config = dict(
    n_head=4,
    init_std_up=0.0442,
    lr=0.00771,
    weight_decay=0.022,
    lr_head=0.00836,
    warmup_steps=200,
    schedule='wsd',
    final_lr_fraction=0.0,
)
Each number is 200 + 30 x the weight over the matrix's rms, rounded and kept within 0 to 999. Layers, rows and columns count from 0.

# layer 8 MLP down (transposed), 320x128, rms 0.0956, rows 297-315, columns 0-127
158,266,260,159,218,230,204,177,184,177,214,159,177,191,259,221,224,202,144,183,225,193,194,204,137,162,128,249,229,222,217,212,236,219,181,233,233,239,165,239,268,226,220,182,242,175,218,203,234,184,197,203,220,185,224,208,231,204,160,224,165,211,178,242,204,169,204,224,202,137,247,194,174,186,223,213,135,214,206,139,236,145,189,188,213,168,131,174,180,172,238,207,213,101,222,187,182,200,221,165,166,215,235,214,197,238,219,147,188,174,162,192,259,196,189,191,173,178,218,219,163,202,243,178,210,184,201,165
190,204,207,166,259,190,155,221,211,175,198,220,181,194,174,227,225,220,227,223,193,198,202,213,182,238,192,177,164,168,207,187,193,202,241,181,153,181,226,153,179,177,163,222,202,207,208,124,183,215,218,181,182,195,169,174,240,187,226,216,214,139,179,130,242,198,218,222,195,210,178,243,181,163,214,150,244,205,198,177,205,216,220,163,172,241,166,218,171,242,163,223,196,243,201,146,236,215,191,136,214,203,213,228,196,234,180,218,215,217,203,211,206,259,262,324,186,181,202,187,182,163,190,168,220,272,163,199
264,220,205,185,170,214,198,184,187,193,199,205,145,229,178,237,184,246,209,183,203,210,151,216,202,160,191,223,156,196,237,199,252,192,183,165,209,212,212,210,197,186,233,213,214,250,261,170,212,210,227,187,237,228,207,167,225,223,223,201,187,261,195,164,177,179,146,146,137,152,145,213,219,199,224,187,231,210,137,131,133,210,209,221,209,242,190,163,151,237,220,173,266,163,176,158,238,140,177,236,191,223,205,229,229,230,166,225,233,200,254,250,195,249,261,252,209,138,224,165,207,243,177,192,245,158,194,188
171,185,152,204,235,222,193,185,198,215,221,240,225,245,188,208,156,222,173,200,239,195,217,165,244,185,147,187,167,181,196,197,163,169,212,217,133,196,212,174,190,177,206,161,263,193,194,198,196,228,228,190,217,199,211,178,169,235,207,195,199,222,198,145,233,230,166,167,177,239,216,167,188,224,198,191,272,192,195,181,184,212,178,229,202,184,210,221,193,173,210,236,219,149,225,264,163,208,162,223,158,192,285,167,207,229,166,198,248,221,201,186,261,199,224,209,214,187,183,192,233,203,232,187,216,208,204,171
192,244,203,182,185,204,185,257,200,170,194,202,228,163,192,180,191,237,161,203,172,208,179,167,206,170,186,165,174,193,175,275,221,182,220,205,196,178,185,172,235,224,199,187,226,212,204,268,168,241,176,219,221,207,198,220,277,203,182,181,191,230,157,254,186,236,194,224,240,199,173,208,231,198,180,240,228,233,182,188,163,262,178,188,202,158,205,217,158,261,156,172,177,191,198,215,271,216,155,174,252,229,178,204,158,177,183,175,173,222,214,193,199,188,201,188,166,209,219,189,152,196,193,241,151,208,245,204
173,197,220,212,185,232,206,242,240,228,181,222,196,235,210,172,211,150,260,143,166,160,234,198,220,171,158,158,226,213,210,228,205,204,180,183,194,187,185,189,208,172,187,224,198,222,231,160,143,223,176,195,271,172,195,226,268,271,205,231,156,198,163,199,215,213,167,178,219,164,259,254,209,215,227,247,209,142,217,202,188,147,161,182,217,206,231,222,208,207,197,243,179,201,225,195,169,189,226,174,196,243,208,201,240,208,162,163,209,198,219,232,213,191,189,206,228,175,220,197,169,235,180,190,181,175,246,192
178,200,258,195,150,243,203,194,202,168,225,217,230,171,202,184,246,214,230,201,162,212,226,226,175,187,231,200,239,218,215,232,196,243,195,187,198,256,195,196,172,226,201,177,215,193,186,181,242,176,222,207,197,203,196,198,224,244,243,196,186,193,236,297,260,258,190,206,180,176,196,159,238,193,254,182,206,173,247,249,169,223,167,121,218,207,244,161,190,235,186,173,227,173,214,233,207,187,173,187,241,168,232,187,182,218,192,191,243,209,232,195,147,184,231,176,216,137,201,148,207,145,158,226,205,223,179,193
127,209,185,174,203,229,183,240,201,216,203,198,248,172,221,151,228,205,200,175,212,155,200,195,225,195,176,194,200,185,228,204,223,174,228,240,190,190,174,186,174,173,195,175,183,248,192,183,164,214,172,211,213,201,199,186,181,219,208,187,230,221,158,234,193,204,219,167,169,204,177,198,221,231,240,222,158,156,177,251,164,265,187,252,213,304,189,163,136,198,171,157,208,206,209,202,200,184,252,196,178,198,200,159,160,145,226,208,186,234,194,207,155,140,176,187,224,156,144,186,197,198,200,222,213,209,205,170
233,213,166,151,223,222,144,221,273,201,216,242,217,248,189,216,244,225,205,180,251,176,247,130,120,177,218,191,218,205,199,141,204,209,187,223,168,221,212,195,192,241,176,182,171,207,219,171,154,184,220,172,198,236,193,231,216,183,233,183,169,171,159,232,205,152,221,125,231,240,181,193,253,226,221,143,239,166,187,197,151,199,213,208,243,206,171,194,209,135,218,194,211,192,178,209,195,236,195,257,161,225,196,215,210,199,197,166,245,209,231,183,158,170,244,218,256,199,197,168,204,205,172,225,149,204,175,219
173,221,208,160,249,205,249,186,177,236,238,239,213,206,191,211,277,213,191,199,192,185,231,188,186,199,185,148,177,213,227,190,229,197,177,153,193,159,184,228,229,180,237,243,161,194,213,226,234,225,255,249,225,175,211,169,214,190,171,187,228,203,253,237,219,206,188,214,187,261,180,208,207,132,180,187,243,226,225,202,140,218,243,282,202,216,208,206,184,158,235,175,216,143,263,219,246,183,153,266,199,188,180,196,221,184,208,215,195,221,192,225,241,223,210,201,200,167,217,194,225,202,224,200,244,227,187,198
204,189,168,222,195,175,196,179,202,194,181,178,213,171,156,169,191,176,226,245,120,216,178,203,173,186,210,206,202,177,241,205,273,218,197,243,170,169,163,205,192,223,204,296,195,224,209,222,201,206,133,219,165,223,199,177,208,199,205,265,204,194,225,203,210,226,216,197,198,198,205,197,199,176,164,131,147,182,171,187,189,197,238,159,176,207,178,204,255,205,165,212,169,219,168,213,216,220,226,237,208,214,213,148,207,246,263,204,175,239,185,218,208,208,197,219,172,207,210,210,159,132,190,198,192,162,209,161
212,205,191,218,208,185,216,186,199,183,159,161,163,242,218,250,164,227,235,231,195,223,227,172,195,182,185,208,240,184,206,189,220,182,212,159,244,195,200,164,249,218,204,168,168,206,222,207,186,203,189,199,192,202,186,143,235,244,176,253,133,245,215,215,230,197,174,235,153,167,207,175,224,217,199,151,238,177,200,220,247,190,208,170,226,205,167,230,251,186,178,169,223,195,129,204,236,237,203,170,144,212,202,203,192,154,193,206,223,187,230,151,183,198,152,176,195,187,218,216,175,167,179,198,175,192,215,197
165,216,175,245,176,189,253,198,216,214,234,194,244,191,261,205,220,160,216,216,182,234,194,223,204,209,176,207,195,219,170,227,222,220,217,163,202,205,168,193,158,211,147,222,222,210,191,136,234,204,244,186,178,182,212,157,184,169,157,214,199,193,167,234,189,248,170,196,200,195,228,225,193,196,191,192,217,277,216,169,242,159,200,165,149,191,179,224,202,201,183,225,190,265,201,243,167,231,164,147,211,202,210,199,202,185,235,201,209,263,214,195,167,203,211,230,146,238,211,125,228,153,244,240,219,231,169,242
103,208,189,193,169,211,210,188,165,219,191,166,212,187,186,189,215,231,273,195,221,167,192,182,187,256,215,259,209,213,230,196,184,186,192,250,206,243,147,168,205,190,186,161,181,191,163,213,154,196,208,176,193,183,219,216,241,199,198,230,189,233,214,201,208,171,195,248,247,184,219,168,211,218,164,272,214,185,235,190,147,200,195,169,176,229,227,212,174,151,207,217,139,152,175,157,131,221,203,221,208,217,177,192,165,222,195,159,157,207,215,200,181,186,148,220,254,182,151,181,181,221,207,193,144,246,199,166
191,161,221,217,217,213,232,233,179,215,226,233,173,225,206,241,206,221,232,263,198,216,165,211,215,205,173,241,206,158,195,161,244,221,229,186,243,189,265,210,167,213,167,207,206,186,224,216,182,261,234,251,147,177,215,185,157,198,212,165,230,196,191,153,230,174,184,225,242,161,195,155,232,196,195,225,181,200,253,176,171,198,166,230,178,143,214,219,166,220,171,239,172,210,209,249,150,207,215,176,283,167,189,196,241,203,240,237,186,184,188,188,253,168,189,205,187,260,179,214,232,220,207,159,179,188,215,205
171,183,176,203,232,147,166,210,132,178,234,227,187,198,197,197,212,206,171,189,194,213,171,165,223,206,204,174,186,167,160,173,192,243,165,175,225,199,202,157,195,191,174,212,201,178,236,269,151,191,210,239,163,201,224,210,194,197,201,206,266,183,184,205,264,163,197,212,188,195,199,226,242,238,178,180,160,212,186,227,228,253,145,164,201,202,237,228,205,188,204,213,181,206,233,225,203,158,234,192,216,191,232,204,152,208,172,242,207,230,189,203,179,153,207,169,188,182,241,146,189,85,234,195,149,241,195,178
215,160,203,174,234,224,177,165,251,199,173,210,195,146,226,186,222,205,221,181,232,238,208,179,178,216,211,203,157,249,184,200,165,218,200,188,198,201,262,227,206,223,227,189,189,185,224,200,214,222,253,191,172,226,182,179,176,161,178,210,197,217,205,213,146,217,192,177,201,221,174,193,240,212,243,186,237,210,188,193,156,172,224,209,218,201,224,257,204,218,189,161,213,177,204,210,245,159,188,256,220,218,247,252,179,230,193,159,190,182,196,210,164,205,218,204,216,193,237,162,258,235,184,179,188,167,156,207
140,281,216,208,228,240,157,192,225,224,208,184,165,178,204,215,155,199,203,202,156,238,233,183,191,211,241,184,214,248,189,193,242,183,156,208,146,167,155,150,157,176,139,160,198,189,180,212,227,224,171,226,198,174,138,177,210,198,241,252,143,175,233,167,199,239,204,247,212,191,216,192,244,197,183,169,149,203,232,233,172,181,153,240,172,234,211,204,257,175,220,239,207,198,194,203,200,189,181,224,225,180,194,233,213,200,164,172,213,197,200,159,189,191,224,201,195,231,181,166,199,167,209,205,209,203,195,257
183,199,170,208,182,212,214,201,193,218,202,184,250,201,189,209,217,186,244,247,210,146,230,184,222,223,181,198,139,151,188,161,156,172,193,169,155,222,192,250,243,194,280,201,241,181,211,222,220,216,193,207,178,168,207,220,183,186,186,170,239,220,181,161,260,252,193,158,177,203,209,210,235,231,213,154,217,248,165,217,193,225,228,261,197,225,211,231,218,176,203,227,225,150,168,258,194,184,154,227,215,258,255,215,206,212,255,211,176,133,213,170,234,163,231,192,215,205,174,214,219,221,203,221,182,141,169,185
# layer 8 MLP gate, 320x128, rms 0.163, rows 298-315, columns 0-127
168,218,167,218,216,196,228,259,186,246,157,229,138,176,191,237,191,181,192,154,157,248,281,220,212,160,217,179,180,179,174,162,171,219,194,172,216,212,191,181,194,207,224,226,259,151,202,156,234,160,167,226,199,155,212,219,237,203,210,165,170,175,243,241,230,166,174,207,245,192,204,201,195,190,170,190,203,212,232,202,158,155,269,220,227,196,188,249,240,184,182,194,218,201,181,198,227,180,176,172,263,208,178,144,200,216,213,207,264,184,229,184,216,165,240,192,206,226,211,192,217,194,172,136,154,198,213,231
186,221,196,156,200,185,211,175,221,253,182,178,178,113,140,164,208,160,227,162,219,154,199,215,212,267,234,149,214,155,129,197,210,196,220,238,170,204,212,232,159,177,112,205,200,204,175,210,195,225,175,166,167,246,186,187,241,210,177,225,166,197,200,154,226,225,259,178,189,238,246,226,214,191,219,160,215,219,221,219,166,186,178,232,145,206,173,167,236,142,193,179,85,200,194,226,199,224,190,133,208,219,166,233,155,233,142,187,161,188,239,158,201,195,185,222,218,217,249,185,218,184,165,256,213,235,190,208
213,140,192,174,180,114,252,180,239,179,240,195,173,188,202,202,203,187,192,152,134,185,215,207,189,188,197,187,251,228,197,213,179,265,173,204,173,179,137,185,203,216,220,216,191,206,201,143,218,190,128,189,202,198,217,194,162,197,149,195,196,199,168,185,171,194,192,208,216,191,216,204,194,200,174,209,197,198,203,162,169,169,192,189,234,222,195,174,233,177,176,187,218,226,190,190,208,211,253,211,193,244,155,189,211,222,224,177,157,192,190,227,209,251,177,183,275,207,244,220,213,221,233,178,199,245,192,194
213,191,230,176,164,182,207,170,164,192,158,196,228,233,180,184,216,147,236,221,162,173,191,162,250,197,144,187,198,188,217,209,221,217,150,182,186,230,222,206,177,214,230,157,205,175,184,199,170,249,159,202,237,184,237,167,213,237,166,231,212,206,212,190,175,168,237,176,188,223,228,230,198,249,181,249,230,180,225,192,200,187,173,234,229,202,216,235,192,240,156,207,183,219,181,191,221,187,149,206,201,196,166,236,257,223,145,201,237,225,235,200,211,216,185,210,271,190,212,176,177,153,219,182,138,234,134,192
225,203,193,220,173,157,225,261,198,214,211,236,202,199,176,201,198,152,202,224,218,182,208,215,210,173,189,197,207,227,193,215,184,141,181,181,174,172,205,155,189,224,201,182,167,201,231,166,206,219,202,195,243,181,171,192,208,186,245,232,185,234,141,205,233,260,186,171,273,179,223,179,267,157,260,221,223,130,155,215,188,152,222,189,170,225,216,168,212,208,221,269,189,182,226,244,174,240,169,197,211,186,189,207,199,186,191,219,141,225,204,196,233,188,212,164,293,182,230,231,191,214,173,200,216,174,188,206
217,160,241,137,248,207,200,213,201,239,184,194,207,223,259,209,145,200,196,192,201,285,177,111,227,218,216,163,223,218,231,120,190,229,163,230,235,206,222,165,184,184,180,175,201,145,177,169,207,127,220,175,154,180,182,199,219,201,203,190,150,148,188,180,227,176,217,186,205,213,181,239,206,204,233,221,193,151,212,209,244,178,248,219,161,158,154,190,224,166,188,188,183,204,164,233,165,184,151,187,199,214,198,199,218,206,223,156,188,204,206,232,224,233,174,159,278,153,223,211,144,223,154,204,195,211,229,216
170,180,224,194,195,192,173,200,216,180,208,139,166,163,160,184,214,213,202,228,160,238,220,181,230,256,203,150,201,204,201,204,167,183,238,193,208,177,239,237,128,192,189,185,240,212,215,186,201,198,180,195,222,234,252,223,244,207,201,179,176,218,243,149,193,169,205,210,195,180,181,194,193,210,209,201,207,168,162,220,187,227,195,219,202,161,183,178,231,220,190,191,183,253,228,219,177,186,202,204,171,202,209,211,199,216,144,156,215,208,209,195,178,178,169,231,174,198,161,195,195,210,230,213,198,179,219,171
218,143,205,174,195,195,193,189,154,167,184,198,252,178,188,235,216,221,244,210,220,224,177,161,146,238,173,208,242,226,192,241,222,134,253,260,227,194,239,193,197,184,263,197,190,151,159,252,233,165,224,193,208,175,172,273,198,223,230,207,251,242,202,218,216,205,181,185,193,188,129,238,159,189,242,242,188,158,167,192,166,161,183,176,180,232,247,235,194,188,144,175,213,164,184,192,273,232,157,137,176,206,156,149,213,258,211,192,174,185,178,183,168,202,151,240,153,207,164,213,199,214,224,198,240,236,210,209
253,202,186,118,166,197,218,218,145,148,204,156,199,220,216,184,177,179,273,188,148,156,130,217,259,199,229,193,202,196,179,170,168,195,222,214,196,213,170,216,235,231,243,212,179,189,194,241,155,142,130,210,166,171,237,215,175,205,184,194,206,179,175,210,185,182,188,141,186,169,193,198,191,201,223,205,208,191,194,187,172,177,242,191,201,203,194,230,254,178,225,188,172,240,145,239,181,203,190,169,225,152,231,157,165,209,204,229,209,200,182,186,171,145,196,218,198,197,239,191,251,271,198,198,174,145,211,242
223,191,243,230,232,212,233,196,228,212,207,198,239,210,188,225,226,183,213,212,134,230,231,192,160,190,232,207,213,284,213,247,206,216,181,162,245,210,210,136,222,225,191,149,213,199,171,215,201,204,202,174,198,214,185,250,216,198,220,204,210,157,192,209,174,221,250,172,177,210,181,231,189,152,214,216,245,225,228,208,162,210,217,226,188,222,168,231,201,200,199,158,264,202,222,202,166,162,185,264,254,163,188,177,190,180,215,207,185,224,192,208,198,197,240,196,199,241,232,215,186,231,187,191,219,168,214,196
234,206,214,192,238,203,192,240,233,179,170,154,218,188,180,202,188,208,211,173,183,194,198,228,173,208,154,172,208,191,185,187,191,209,135,184,268,206,164,183,190,197,199,206,157,200,214,212,188,214,241,201,294,183,193,234,187,241,230,207,184,215,159,190,265,172,167,234,197,190,271,176,216,222,193,210,192,209,213,233,195,235,200,214,181,216,236,229,165,210,169,158,188,198,204,151,196,218,159,190,199,180,227,243,103,275,194,178,221,211,229,184,188,197,218,180,169,165,226,177,242,135,226,244,184,232,230,175
215,215,197,197,169,198,234,198,227,196,203,245,218,214,183,169,193,191,229,209,201,174,200,208,230,186,235,199,161,180,182,217,220,174,206,202,194,191,264,159,209,223,253,250,191,191,192,187,239,177,144,225,221,202,259,249,219,173,144,222,156,195,209,205,128,227,214,214,214,219,223,166,254,219,158,224,241,195,204,234,198,209,164,162,157,171,150,243,193,189,126,206,237,185,181,247,207,174,191,218,213,180,231,175,195,167,181,175,218,188,189,188,251,210,193,106,227,219,188,240,241,228,198,231,181,225,207,237
178,157,245,219,189,220,197,196,179,155,224,200,222,152,193,192,200,210,208,191,170,187,186,216,208,255,193,145,209,195,272,185,169,195,184,194,151,214,183,194,181,242,179,207,217,237,210,180,209,271,232,208,191,206,143,231,198,207,227,223,210,218,166,169,180,210,233,200,217,239,185,182,159,208,183,209,228,157,180,184,198,176,170,197,172,175,278,184,195,218,223,199,197,207,227,221,223,233,193,224,241,263,196,200,210,177,153,192,180,227,248,224,181,237,252,214,188,200,182,220,212,207,212,208,155,194,198,244
166,206,234,165,176,174,188,201,194,188,198,154,233,199,227,259,140,204,192,230,187,237,215,303,172,199,174,208,269,206,214,136,202,166,202,228,218,158,237,183,195,204,165,206,248,208,246,215,185,224,164,235,201,150,182,240,222,170,241,225,218,169,173,232,190,200,226,206,205,142,254,168,225,165,190,186,164,188,189,193,167,135,208,195,207,231,209,193,219,161,185,239,214,211,201,169,229,215,166,208,249,207,190,197,251,208,209,254,224,229,169,252,182,123,185,202,258,228,245,248,219,202,212,161,254,201,195,226
182,238,177,154,240,198,202,143,190,145,200,213,228,189,252,226,176,256,191,168,183,215,183,208,210,208,246,160,141,212,249,196,202,113,164,216,210,171,226,239,189,172,174,215,180,224,193,180,197,197,154,230,199,159,221,234,227,182,243,197,175,177,201,167,184,176,192,242,203,206,211,225,226,233,154,235,167,171,215,252,187,167,171,184,169,218,184,231,258,173,176,220,128,174,131,205,198,228,198,206,203,214,256,215,159,229,193,168,197,207,194,138,154,181,261,253,219,179,208,230,129,154,180,197,188,202,203,198
190,250,150,207,156,176,184,222,245,184,225,155,193,266,188,183,195,177,183,163,185,178,206,196,240,201,181,147,216,230,221,159,264,234,209,231,152,227,179,155,156,235,194,173,207,247,219,198,211,233,217,193,210,195,186,239,183,225,209,213,235,199,189,151,156,207,201,210,202,180,188,156,228,212,190,199,205,177,202,227,208,193,186,192,170,135,214,205,171,275,212,209,244,177,190,195,184,148,166,240,208,203,210,197,166,220,221,234,195,232,209,163,210,192,253,146,199,257,181,197,196,216,245,180,173,182,219,177
267,179,235,162,229,218,193,234,190,242,169,176,127,210,216,219,219,183,155,203,214,237,146,234,189,165,228,237,200,237,221,238,272,175,271,208,138,195,183,193,157,195,240,204,184,235,222,185,217,216,213,160,145,218,233,186,230,161,199,237,194,201,186,198,268,211,211,154,209,175,155,266,205,223,246,171,180,230,169,198,150,199,197,147,259,204,230,210,186,240,238,192,183,189,148,192,210,190,216,177,197,197,218,193,225,242,174,193,155,186,209,187,235,211,214,176,165,213,183,197,219,198,173,171,172,220,224,213
230,245,242,223,188,228,186,188,172,171,184,111,258,137,214,239,190,194,164,201,176,212,169,210,166,192,161,188,206,237,207,227,161,192,177,201,227,235,221,192,248,155,223,181,213,201,197,162,239,229,225,240,204,173,168,171,173,227,220,188,150,202,178,184,162,210,224,249,203,195,162,183,220,274,230,193,211,218,246,137,206,173,218,195,217,226,236,197,223,244,274,140,189,179,155,188,212,248,221,186,217,165,200,185,225,227,211,171,236,188,219,210,275,224,189,207,187,212,213,201,212,145,213,202,156,236,191,244
# layer 8 MLP up, 320x128, rms 0.157, rows 298-315, columns 0-127
244,180,207,205,190,188,207,192,184,218,235,208,223,201,183,178,209,165,200,192,222,150,168,153,212,157,158,184,242,198,200,207,159,176,201,221,146,174,200,168,224,196,221,192,191,213,200,169,170,237,186,187,230,243,197,183,218,270,218,248,258,157,197,256,191,207,190,171,233,211,165,186,218,123,212,256,201,179,195,147,161,209,221,197,216,219,203,223,223,199,190,246,178,253,165,161,224,171,186,201,169,187,164,210,197,209,178,178,123,167,191,225,240,191,182,201,225,194,200,165,150,168,218,183,251,182,218,261
239,222,230,173,277,225,255,241,185,205,234,173,254,157,208,202,165,221,180,171,195,179,195,211,171,171,198,254,166,262,160,215,158,168,176,197,179,241,170,176,200,265,181,148,156,214,166,202,173,206,185,209,215,145,158,221,183,160,251,151,245,225,142,239,241,223,214,124,175,240,207,209,192,175,207,279,137,197,180,229,202,240,228,161,246,224,165,243,191,211,255,236,186,205,226,215,237,210,214,190,242,241,153,210,211,210,202,168,180,197,211,177,189,197,223,225,213,183,222,235,184,203,192,171,194,208,236,156
210,213,228,183,195,204,224,209,237,220,223,183,279,207,204,184,187,204,223,246,206,172,212,196,263,199,213,184,188,149,226,127,234,162,242,189,194,158,210,238,240,174,223,163,233,197,154,216,248,154,200,164,189,200,235,245,213,160,189,209,204,220,215,175,184,154,209,223,183,175,170,178,197,232,194,162,185,194,181,240,173,175,188,273,184,239,215,190,229,206,197,200,184,241,212,197,242,152,200,181,212,182,211,197,256,230,217,229,164,211,205,185,187,198,208,206,139,229,230,239,159,176,181,173,238,182,219,246
185,186,227,170,189,156,130,192,213,142,245,196,174,196,184,231,199,167,216,211,231,197,242,233,217,229,209,193,183,179,205,191,170,220,208,223,177,161,174,217,164,192,170,211,237,190,231,222,235,206,227,205,226,201,208,193,214,158,253,218,186,161,165,169,217,124,194,195,243,241,187,194,244,197,175,196,217,205,230,245,169,155,148,182,203,227,209,223,264,176,220,218,238,215,203,164,171,180,177,218,175,209,163,152,226,177,201,225,261,164,193,254,178,223,191,247,238,189,156,217,220,180,168,166,180,209,135,168
177,205,256,225,235,173,239,216,185,199,217,214,174,180,155,212,211,184,157,239,221,270,224,195,166,123,273,193,218,249,195,193,255,209,213,138,184,192,163,150,279,208,165,258,202,221,179,205,186,204,183,180,189,184,176,191,157,204,250,214,201,212,188,146,216,244,210,219,212,190,168,202,209,171,197,234,205,225,200,207,188,207,215,203,187,170,184,175,185,193,224,197,208,189,173,200,196,184,117,216,230,173,174,213,164,206,211,223,186,203,205,202,202,194,257,166,207,266,213,230,220,136,167,145,184,225,207,227
294,222,189,182,222,166,194,166,220,219,147,217,189,185,182,217,262,200,213,197,233,278,211,181,205,167,136,141,181,198,221,229,166,214,179,234,144,208,167,181,192,168,163,236,135,215,165,187,139,236,171,206,194,264,211,213,228,216,248,220,213,180,228,203,212,168,183,205,250,199,208,189,206,218,211,242,202,200,223,224,273,179,191,232,199,199,200,189,239,225,196,208,224,191,207,186,192,220,245,234,251,188,200,199,239,219,211,201,148,209,176,190,216,184,232,234,173,230,294,264,199,177,173,203,195,178,207,187
192,209,178,182,202,203,195,171,200,225,238,194,225,203,231,154,216,215,180,195,196,212,233,187,202,202,192,190,177,218,232,202,224,195,160,209,211,201,228,206,176,161,195,186,218,230,226,197,186,194,198,161,188,180,195,177,206,194,182,205,243,233,177,197,182,185,219,175,164,205,193,175,183,199,219,229,198,199,227,227,163,199,174,209,237,231,187,212,157,204,173,208,165,232,188,172,186,163,238,201,196,223,221,192,169,180,225,189,223,222,200,193,188,189,173,186,208,173,212,198,191,196,183,223,178,224,248,196
192,180,204,240,154,229,231,232,230,192,256,199,165,181,178,142,152,215,198,221,208,212,212,208,194,224,130,201,188,148,172,207,218,247,179,200,165,194,206,189,209,170,196,201,223,243,148,191,154,222,176,215,231,197,153,116,191,150,172,205,213,224,188,183,134,181,231,173,179,208,221,240,178,205,174,191,196,157,256,242,222,200,220,201,203,234,203,184,157,212,266,279,218,197,291,238,201,154,183,210,303,193,225,183,152,175,221,221,182,211,219,201,209,213,179,217,154,204,166,168,227,259,182,209,221,201,139,249
227,185,219,203,166,152,238,183,156,196,198,227,244,231,157,141,152,212,172,152,181,166,230,228,239,221,219,230,207,198,206,226,225,211,212,202,230,203,185,261,206,142,223,199,174,191,214,240,197,216,149,152,215,184,125,178,222,198,203,191,193,216,205,196,222,219,210,217,191,202,171,277,213,189,170,155,174,190,181,183,245,221,186,212,221,186,211,183,220,164,217,149,229,239,248,211,154,225,209,218,210,239,196,162,194,230,205,196,215,244,235,176,175,201,231,191,233,179,220,161,222,188,189,213,186,294,160,190
177,147,193,216,254,226,259,169,223,174,205,246,179,263,204,193,189,204,172,177,227,262,185,218,207,186,156,253,196,220,209,237,158,212,196,191,249,215,207,168,213,188,231,150,195,188,253,185,217,199,232,196,217,190,122,183,219,234,198,197,219,243,211,192,184,221,165,231,203,208,197,217,185,232,166,234,198,189,170,207,154,215,217,226,219,190,205,185,189,217,205,239,243,195,219,218,221,179,183,202,259,212,202,234,202,254,194,258,233,198,238,200,196,209,183,240,211,181,218,236,197,218,229,179,251,199,269,171
195,184,156,213,165,225,186,161,169,193,217,225,236,202,196,195,249,288,240,182,241,194,210,248,174,219,259,212,164,175,226,153,255,229,199,231,214,168,202,179,213,194,243,190,211,179,170,147,228,179,183,193,192,220,207,192,238,210,248,262,212,190,200,201,234,176,232,211,229,233,196,200,257,177,228,161,153,238,202,188,218,184,267,196,178,198,246,197,195,189,199,212,244,173,251,204,194,225,198,212,208,193,207,176,209,249,197,283,217,221,229,248,214,202,193,208,193,236,203,179,203,170,192,185,206,174,165,207
242,180,174,197,216,218,173,222,214,197,220,175,196,163,210,199,178,188,183,234,172,197,223,241,216,217,150,124,213,166,194,195,185,206,186,179,197,182,191,206,193,233,246,238,165,205,161,218,172,211,195,193,232,210,162,191,252,191,215,197,206,230,246,246,167,169,167,187,208,207,248,251,160,219,231,224,219,170,196,208,202,227,216,218,289,175,191,147,203,250,152,238,168,164,172,189,265,226,192,252,164,195,200,211,210,234,163,200,205,156,216,162,195,193,189,212,211,179,175,168,203,206,177,204,132,194,220,128
185,167,221,221,213,213,213,254,160,249,246,200,178,191,191,241,178,212,175,199,206,166,184,188,220,173,204,232,212,173,161,130,219,169,212,190,230,213,172,220,163,197,214,190,204,195,242,234,200,258,181,204,191,208,170,181,236,232,156,110,211,150,218,146,178,183,164,172,228,192,174,218,195,218,216,193,218,197,210,210,218,201,187,224,208,155,240,144,175,241,201,164,192,220,188,196,227,201,143,184,150,159,193,228,179,193,173,221,225,244,224,213,210,191,214,209,196,254,137,176,226,174,221,203,166,153,233,274
131,134,232,211,163,178,159,178,251,145,203,242,209,220,260,153,167,263,162,216,190,134,166,272,214,194,223,175,216,170,215,185,166,211,189,260,238,239,215,187,229,194,134,140,215,160,192,170,174,211,183,214,205,176,171,245,166,167,295,214,177,217,179,211,206,143,262,190,183,195,158,183,207,189,190,190,228,189,174,242,173,199,220,203,219,208,220,233,180,171,162,188,187,194,134,233,179,195,191,231,179,206,147,157,229,201,171,212,199,212,241,186,202,176,273,210,191,173,195,223,142,144,217,193,223,227,217,164
187,221,205,239,176,211,233,213,156,148,210,162,166,199,197,188,228,221,207,207,182,257,212,239,183,201,245,231,181,223,225,211,176,238,171,206,172,159,198,189,161,173,155,124,213,220,185,165,191,209,195,208,224,212,220,177,178,228,178,182,173,186,184,164,190,176,167,180,175,208,174,115,219,162,229,266,204,227,189,171,174,198,214,222,161,206,231,184,159,183,186,197,254,178,155,211,198,181,206,166,266,132,184,213,202,186,179,191,193,226,209,265,248,213,184,205,238,175,166,245,208,230,229,202,196,203,221,181
239,224,198,145,200,191,181,224,183,189,202,231,141,181,180,154,214,177,192,176,153,234,227,182,188,159,119,241,218,221,186,206,191,163,165,216,180,185,188,227,200,189,211,203,187,194,204,214,219,193,209,185,176,262,163,206,191,237,228,216,211,197,217,210,245,155,165,211,177,214,223,218,188,126,154,187,253,224,179,174,195,182,185,191,260,195,254,243,196,197,175,169,199,219,235,185,182,179,198,168,183,186,232,244,198,152,253,213,219,184,148,148,207,247,177,214,200,182,208,238,166,204,192,184,253,195,227,225
209,223,218,203,168,251,244,174,198,240,254,165,222,187,220,168,209,226,185,191,217,241,124,172,148,162,220,228,222,180,248,197,171,178,192,231,141,237,198,222,220,170,193,152,174,189,211,209,236,207,184,241,216,220,219,205,172,213,234,145,187,249,134,234,218,184,200,187,172,202,209,213,278,184,206,228,242,190,165,260,157,167,192,173,198,177,202,236,184,235,230,205,163,237,213,222,154,196,180,183,213,171,170,212,211,181,215,206,223,185,211,194,226,161,200,173,161,223,241,158,204,211,212,226,208,204,154,199
161,208,232,223,210,243,237,197,208,233,243,190,149,225,218,176,181,161,193,188,218,170,218,209,210,202,195,194,201,217,150,243,187,162,210,202,217,198,208,218,169,223,175,209,229,159,255,158,212,208,148,256,226,224,217,206,202,176,163,153,262,207,228,181,262,237,178,221,159,109,153,209,185,257,216,232,221,212,228,189,184,180,191,180,226,231,249,167,172,204,184,227,227,200,201,206,256,183,207,184,156,244,216,204,189,184,186,128,197,194,212,198,233,236,187,169,236,219,135,162,226,212,196,213,129,248,249,197